Each number is 500 + 50 x the weight over its row's rms, rounded and kept within 0 to 999. Layers, rows and columns count from 0. Numbers have three digits each. The size before them is the row's rms in percent of the matrix's.

# down: layer 3 MLP down (transposed), 192x64, rms 0.215, rows 127-157, columns 0-63
# gate: layer 3 MLP gate, 192x64, rms 0.186, rows 128-158, columns 0-63
# up: layer 3 MLP up, 192x64, rms 0.176, rows 128-158, columns 0-63
down127 108:439510532495597509431459556421541477477531478533429604416497528574540403476497480516519441430558451589421471524552614478497477504526467501403506441500505540522561521528460442515526561496438532
gate128 112:427470487489448471497420435486456521522517431566481502449436429620471491479621538555519540489464624537413467524517419502451513442558475538583486507434518518525525525530556532521449522566496575
up128 128:493569530519491491658554483519552570556413450473490557528575470473450464437513508481530487508522444337542505438464505497526539448515506490530501498465512415535526377563543506524461521467496432
down128 124:563478521464544554559521510454515452497519532490502451465577488460543497490491466466481518526427521341489547444522510512522443477505583534442562675514464402462438478505562489551575532475490441
gate129 110:569497548478575485503492524533579472393497441466487505490424475495451443507551539527503457428546528447569556549540525415561425567422422546444490583435441529513511518574444534515498492580582464
up129 111:508522424497506502516499486568536448548406496434545445548460452470530624440493544485603491502472408451511495456505363525457544486574626486502477466539582462511430510499563508497513444465510512
down129 109:573539591526515477605509451494475548414486577572488435570483473445596517575441405460405555523486489392497487530448503475576456554497479552462525499489493541465420538486512492477469434519510442
gate130 098:534530525506428430507546432531509497528484545646408509510448458527504514429452478509498525585436546460454489514444370562491484490581467482494499409567486526527480482500597546419482530548561454
up130 097:462426482533483549516584509477458556552470486560580397511520457405505505457432464466533551563471556529549490486443441543425477443433470587486536538524450533531576450362517469500536488559514557
down130 102:454476508485546496477543488462611528496512491506517536545460582543502545520508484589409604483488545506530428429412490601451437534477448490506521415589534431526543427474491499489368559492521515
gate131 089:432481518456561506624539583446471456496515475393534560520434442507382531435467470441516494478570515515458573544438529489512469539526471530556458447448495472557487594501447477598549452509500557
up131 093:435474450495495510548530564447443477520569481415512484471455534491457533544488497395455501509514611497471548565368509467493498536480460498500491503535539533543516598522501486611615544389442456
down131 092:523450434429361515402471538446536536545587500563452479568455527462523502618491486460564450503505576473427605481441534511474550514516541546462473507515593538476537496495455499457490546458471438
gate132 105:453586536540493476462475440466546449447448496551469568512423539501447537562408510535566509476474602462420540510506438597519504522567484492523512411434429570520485529488549497475567482489612418
up132 115:434401587425500498500493461464639469528505440534513441446465490497514462535491446486498616543530532505474549554504507575538577509427509548495499480410442544509474488379533534498589483468480569
down132 123:531438479402548478560529562524498486431573472475600443534401451468512458479546528540495566422509496480534516477509533395535513494417487487562484511561490521463497414485585512523501446449529648
gate133 082:423446527513494504585545508520388451469372443469461445567527493461463518485437482519486462399518479507560521522419519513479550524484541519494487519561540518469551475448510399627558478571567445
up133 087:505456621571407527580507526405474444533482487531464530548478547460449474518507518519592482466493455520545551452471541464429567445569507468509458525477547531403433462473497514626456464543556427
down133 082:494406533551484454417532465479551486585373516446493448523615536585515489516478449505542482462492453501518510424547586559548536521487499514499483423518446474527505463419525566574604445491502432
gate134 103:571390536431481497519482513634538462444495421514544504472566488493510518378529542572498423422594395502507544501534505458448497504530512510465524544525550432518533427463528541536417490520479553
up134 104:474445429436489497557423503499590568402572486516591518504482437411534522434491496501556492534613516507408597537552498423508493540495472576467468476474426525488435600499473515482532513493475453
down134 099:384515491556439514508463482455497499511452461451552508520534514545565456477542516591548443498512534531486578503609445421477455438529597430541612470409491552462503517578505450496545455481492412
gate135 123:432498543471563501546474490421499505521601557505472531475441446615509423467555515478580548515470597507421456459513513550446435409439422514541584488524456536545528430509564476518428528532521551
up135 116:417489458559495426460497483515476548554543467578547509522509408530561407522524537493483405461506657534454461476523498512485490505410526506499595505528428561562498463555532509430407448500539544
down135 112:519536479357503456471478516525461484442453510523471504530441485508513452462515546578481503493522569505475491488530537473515375472525583563507391502519528546481429488583613510441530461494651524
gate136 096:483474478451372569554533492500525447582499532517432552495540504468524442453524477512432509548543371532543460504506525533542419509551554433495512505634575481484525443425477507512389550481526460
up136 085:452467499487514379535490486546454485544427456523509500526439436478470535479412578438442477532483588535486461523511388529555460457480435604449592541532520536564584539597524500482505533502485433
down136 096:551534498490509594502574517513561416583472590464531587430552498444565517478497461520473437470516392526522487480524539535460522544500506433461537480535482501399501507455443513514331448562485488
gate137 084:473483497457580466497513510546468540466534535382438604418539529582521499466457619507576477406475515498464522571424501485449494570498434503541491434456568523511444500601467492490444443457533528
up137 099:541417470379572470576518479550489509462511462515534505455467508488497525497526536428531524496513564486560520568503472310502500475445417539482569531451560456569533442509524502509477431433580459
down137 102:516449439536461510510447564562551477484573579470516510385496515447592498491401478505514527443467499524483537538569516383440447442557519520562501551444457539526486579494450513439570457521583421
gate138 109:435463530464432417476428587543501474549484489516487494552452501457506559527617467558517545590434545561516582460450500513427423567490503473471544486561470593468454475557422556420488523466479447
up138 100:416552594551590489558476475574437519513515513606514420530506485576503582449521407422434539567507489516523400491461458528555495451553522472413443505547470477484474568564530472519455496478510447
down138 097:463491420412513608505542363454577421506389547501505543544453555451523450502524508472525548461500475407520454579504482531491549481495512499568456425538493617537499519510549549514483451542491461
gate139 108:493508582539531481463515605389484392487500538601502489493531455476459515485447540619557455488398461537437474530497503543569414434559589517510461505507538510504489534445455483398533485485502532
up139 101:487489475574525493435528450495521513487500474393458532534558450561624537446559474491501521484582513561525511362573499541493509487494482436518581486511469451408412427477532559437456483523517591
down139 097:506504410501430603445467582542509386492503619586489485479502542436530461547492429469494525402480523378476489565516563491576517490531461503504476496494547498538467582496488459584549465494469545
gate140 110:503387476474519466461454459428561515522552585512445525522468556546412594471513527602501551467401541483465438539456494486486535512480425487480564492496439617398494558521521565505502497570452490
up140 100:408475517512511430523539533558500528548632543529456577512472508533492538474503555601396425499420563459472502454444497519365516593474486530495526527489453503485435493526461581466471416490523489
down140 104:514496510428434516521528453531511525500450538540567493503553469538460475529522421480561476361611492538476495529485582448575519506538452450485478434598531453553407479601384499538527499451510510
gate141 114:541489454506520559514478463504486538527536518521492498400588457536407480456426578545470488502484618496435452505501502625498552470468602510395414437556552471507503465480511495589450535505558536
up141 105:440524578455443552485462565467513424521431521605570424438388553452435467610448494539483503435517489503514535494542549440504477444600544522459501563468499494567522570489448524472458507556459476
down141 100:571529455453434449512506393528443534495497534492482456608441464427528520402600516421549516504523459549545541464480597424475490501502565452589514476572424548450510550487517547464514564553478493
gate142 087:481440547385472420532467473504545573557507394477583479462489427545522497541532519437605507579465566487483504455532546473511504453485546489470456486616442437521500444575593540546489499515442534
up142 090:534490472579533571532542495493495388524482580555410523601477561534479450429472505527440507419590412513519535510503521502572527522541492469575548482416563535425481555446449481450513477429559539
down142 084:555503535572483474462570453381493499589430465525462553475519477563453498514482545579547510445442542481574591461483398530474567433438568560556438472510485488451499535523441510522456498488383511
gate143 110:609536446503635536537523512530554540485544476500489427473552417553516561518463545477489509452614519493464506527531583438480480439474427482454465550484482475477463451387519461432453433543480587
up143 121:633519458565486450472506514450497499466477509447483521476507557501450477576413611474501492445494567473494557505464524597578503450360578502465460476428475529566536522519431525453527477548422483
down143 115:418492506426619532459485424504529557540510485509493493495493435528411509473526502476459487564508514460503568495528503492396513519612516463385491485430567608587552413517520549505505500408514475
gate144 095:519532417425516467597461486523468567489523508412616510534589435502499513421558524525488428475475519480474482501489476406416464524482442584505477510447496479474603537595552499540443495499600471
up144 100:503519495551494498454448448573542583426450482442475520398483463566479480563539439551506425509488555479469527516566519530533515578524456537488515500483395545473436352507548511487568580569420497
down144 100:577526532419610588518483487461398484441433459461556513536590543466420451550546523443510471550480471453483454488520504405528512507518455443416518497567432526508494514619479457545532555520450472
gate145 116:547457449477389557467449544511539482495552390498432503418538522510536486466512537505541586550520439522510417485462548439463518505518564440463484487573483426471470511518568520578527493501539669
up145 109:481511617546597444513547476590506589584457582516483538460492458431472508538518457508506435377420456501539543462503481451469497594484511503471608398451454543518470436498520516513506492490476485
down145 108:504539527523569498539524586513497470563518548514623449524460505477449533488513496515512435476476427558468611523327469521467446509470531453565456491534438523460579472539505438450501556477396503
gate146 095:467516496507559503539542556514576438452464618560571491546435427515537550537478419469532539418468479426458463514522600507433470469472466509442479453480408471602503530533473602530441502524446541
up146 103:431486530575530504464484529503490409464500562586473441497479438449473597427443439564469503450375509430509540430558544532537571451497552478480548444566473436528493514473486451554548570547542569
down146 102:448553452535425491447522457454503612522497415481428538460573483532459456469543489489535450495557515554507553440491526402569516544513582437597450514494546561447547486442522406448538450470585522
gate147 093:386483520476517479464546476448509589498564520445568471466414418518487528404508611457440478565561545569518547513524516507535445533434405518520540474540461554532438513426512533516441476523525599
up147 100:551433385549516534495497440487554511514488412478415512645550458517509504473487521433486422401562504539457462613423520511483600531473503578457482456505543510550531506503501443540539530548496488
down147 110:477511540505395451360518424557484506514555497529548474429456493494463468487471521616451566532552537483496532535596466515489538461584447425515530577419517469495545547554435495480494470487610493
gate148 110:404485533488512479428469446486475493529451473544474590529493591500463490483520533552507507497469630477413417620498581523505499512479459539555565533501532521532615508527526491419537424429513420
up148 108:432442435451459473436493425544430545549476430533480583519526534468438435451505589537426505566532508453485458500493515513490533579574488504609411472571511491521496415498488553534591457549580504
down148 103:487555461457447516469449420560437537524522535602457443482509496386439467512506462477475472493486591605494449521558442536526487488585482455486411551565474533526486508545424520539570474472556616
gate149 100:492525508477491493603501570507581559416542422443546511573490432541506517519438515485561399446568484447444555576540533386435550498519445533433508572450488505506525472492467444469445443512514583
up149 107:456443527509485583437565563500427500495473555514440502368495559451533440521533464458531593489445457435509474459529474526487511512502516494497501597533610533449599423482495590586517557524462459
down149 111:495480483514457439551496564457574506395532543423399549411556436483504538588463410486490492545558479495496568491499485539454586484513565385527563543516532513507466429486538552450473528589489453
gate150 116:549506456601514548420505438438495492502483515529469546506547472457464554417510575519523455537461526466522548464494508586677520505508493408552583494530498437539520479415448536403538514487451535
up150 113:486453510428462520555561474529463437498477598451535459530483536470558539496583458479393572562557538537512533563455467496519514503417522612429425503486468552430428587551539466546472424539535498
down150 112:399451494505477591432454478521569490522548565591465471444519470591513477449503477447472538532491491556480473511512529510466465518553496498452459571461448582467372583486511498556492558553608403
gate151 086:524505512423508540458513436546503472508524564504413430463584505469580500551567478537511588558463483508565495497460517540594479481445524443505445414506445578472525583471595510396482490400441472
up151 097:523542436521530490532449447578412446534455607593533393516426551410504526436548396512538490431503583447510535448542508532540468491448498517537527528569519424482503489531533438585518511464479480
down151 094:498483502475528508474625469567542463485478474415509568522532495579471508454480580565567442547468508409463505476612397487459491476543430547460480557362553477486546494512467565462559468518494495
gate152 090:403473491546596487505520470602487571428472566478416464446472493453522543503507504414393546450569497544506483467449476414466468524481487557565536449567521549452452538508569509516580507515507393
up152 087:534571504528480535452493532506510446511466611503498467507431558466481597535421461502536486397397503491533568497485491486504490497607523356500531449520467549403525612429469466533481520498530485
down152 089:539448499440543506457459543499529473615447481400447492515450521470470559478566575472576487652468477580496535445487499549412558517517481504516527489447588444495470472528473540557479527434477404
gate153 094:514471538463530523549557515458486395492466479562484478530391488546446483427440451548442469473505551474502500542547584393464484410493503574480445569447482531517584524531636437537476515552553512
up153 089:537491486503524438404484466472420464518535508555493432530590540488493534531516513552574424515509496518609454444445461506462545501584618493526577389468492541486497534399536542442538513402495481
down153 099:533519575461598423510552500467537608477541504362554525574458528608552442469512511507471456417573488514517500499542524532522497521404426497447479496446475411466486553482466475474506434513523577
gate154 107:451447454479399454437553458569543437489463478555551484487415503414510543541501448516553528561481562521465527511462481566504501552488516464420575481473557522568463526536406508501554419582499369
up154 104:441492445516459508412566530436463545538525584551452456581460540437442569541449496454530441399542517527472502552472427535567469495493556485555618495474531492634518535471480499463565438480498495
down154 100:491494474539453503484515494424541552521506561519422464452529555565558510509403483441535469408544496510493506439420548506464596483488439470616613528523493500533531547414539470487479547439425604
gate155 075:551378376467483560474534503552524584502423532533522512476516530531421477522539501454483489483461489523461416533429454520544531507482482445542544515433547594457532571572391474481533441579556465
up155 074:578527477541447452535531451577528527529504520448458447489426409471559587454501510551572428468432537450494539473448438565534539554478549486510536551453582482491510486513485454470595479634449420
down155 067:550460508538552433485478492487675487439512523421409520467484419490452494462522510509597475520574531444455479506511591470561531603526470453497502515524606463493497474506560407492516440525540491
gate156 099:434499572471387535432537455506433508539508462509450603514529589513505463458453483503459522548454565430594426522471496551478476515468523507409528420569483491473538530558404525482547525497613549
up156 102:424413467517536505513517508582484464513382573429399551531550513502496517422465507403462550504475515501474483503413578449404498567508475619515546492547443472506581433530502531556501514537515509
down156 101:572485493467516555500528449497504462476491556545421376473593451429462498535491549461540438505500476618556513570483437473566450486410493480563559571538441501487545476539501455607489524536463418
gate157 112:558488413610606462501553557589481441494495543522550459544514430506474533485462451471427506470474440490584461493459496466594564562489571411492567412525447478482498462420498478537461450491559521
up157 102:590561591516421463508516449494507654526482549466499541608395497426522507541505500487482561449483549471513494473471557455487488417507459477424518406605440469560558500482525470482495474521500536
down157 101:439538537443393568593496490458563475509475447419473511479503595592434544526574536542476472488481448480410600440537513539447480522480620461504482505548455488504540483532433549532445506528429491
gate158 112:532513503536565432513560449558579481440578551462484519448383442442505498467568536611485519488514552456487501549495556523557490489475346458539562530481547530446417454427472431486511473493513511
up158 107:605518495542582451522429497471565501497571566509549457543491429451628465476496512578467457506477488431575488470524585499474502441522436454546528554409404500455488455431452547495483480470456574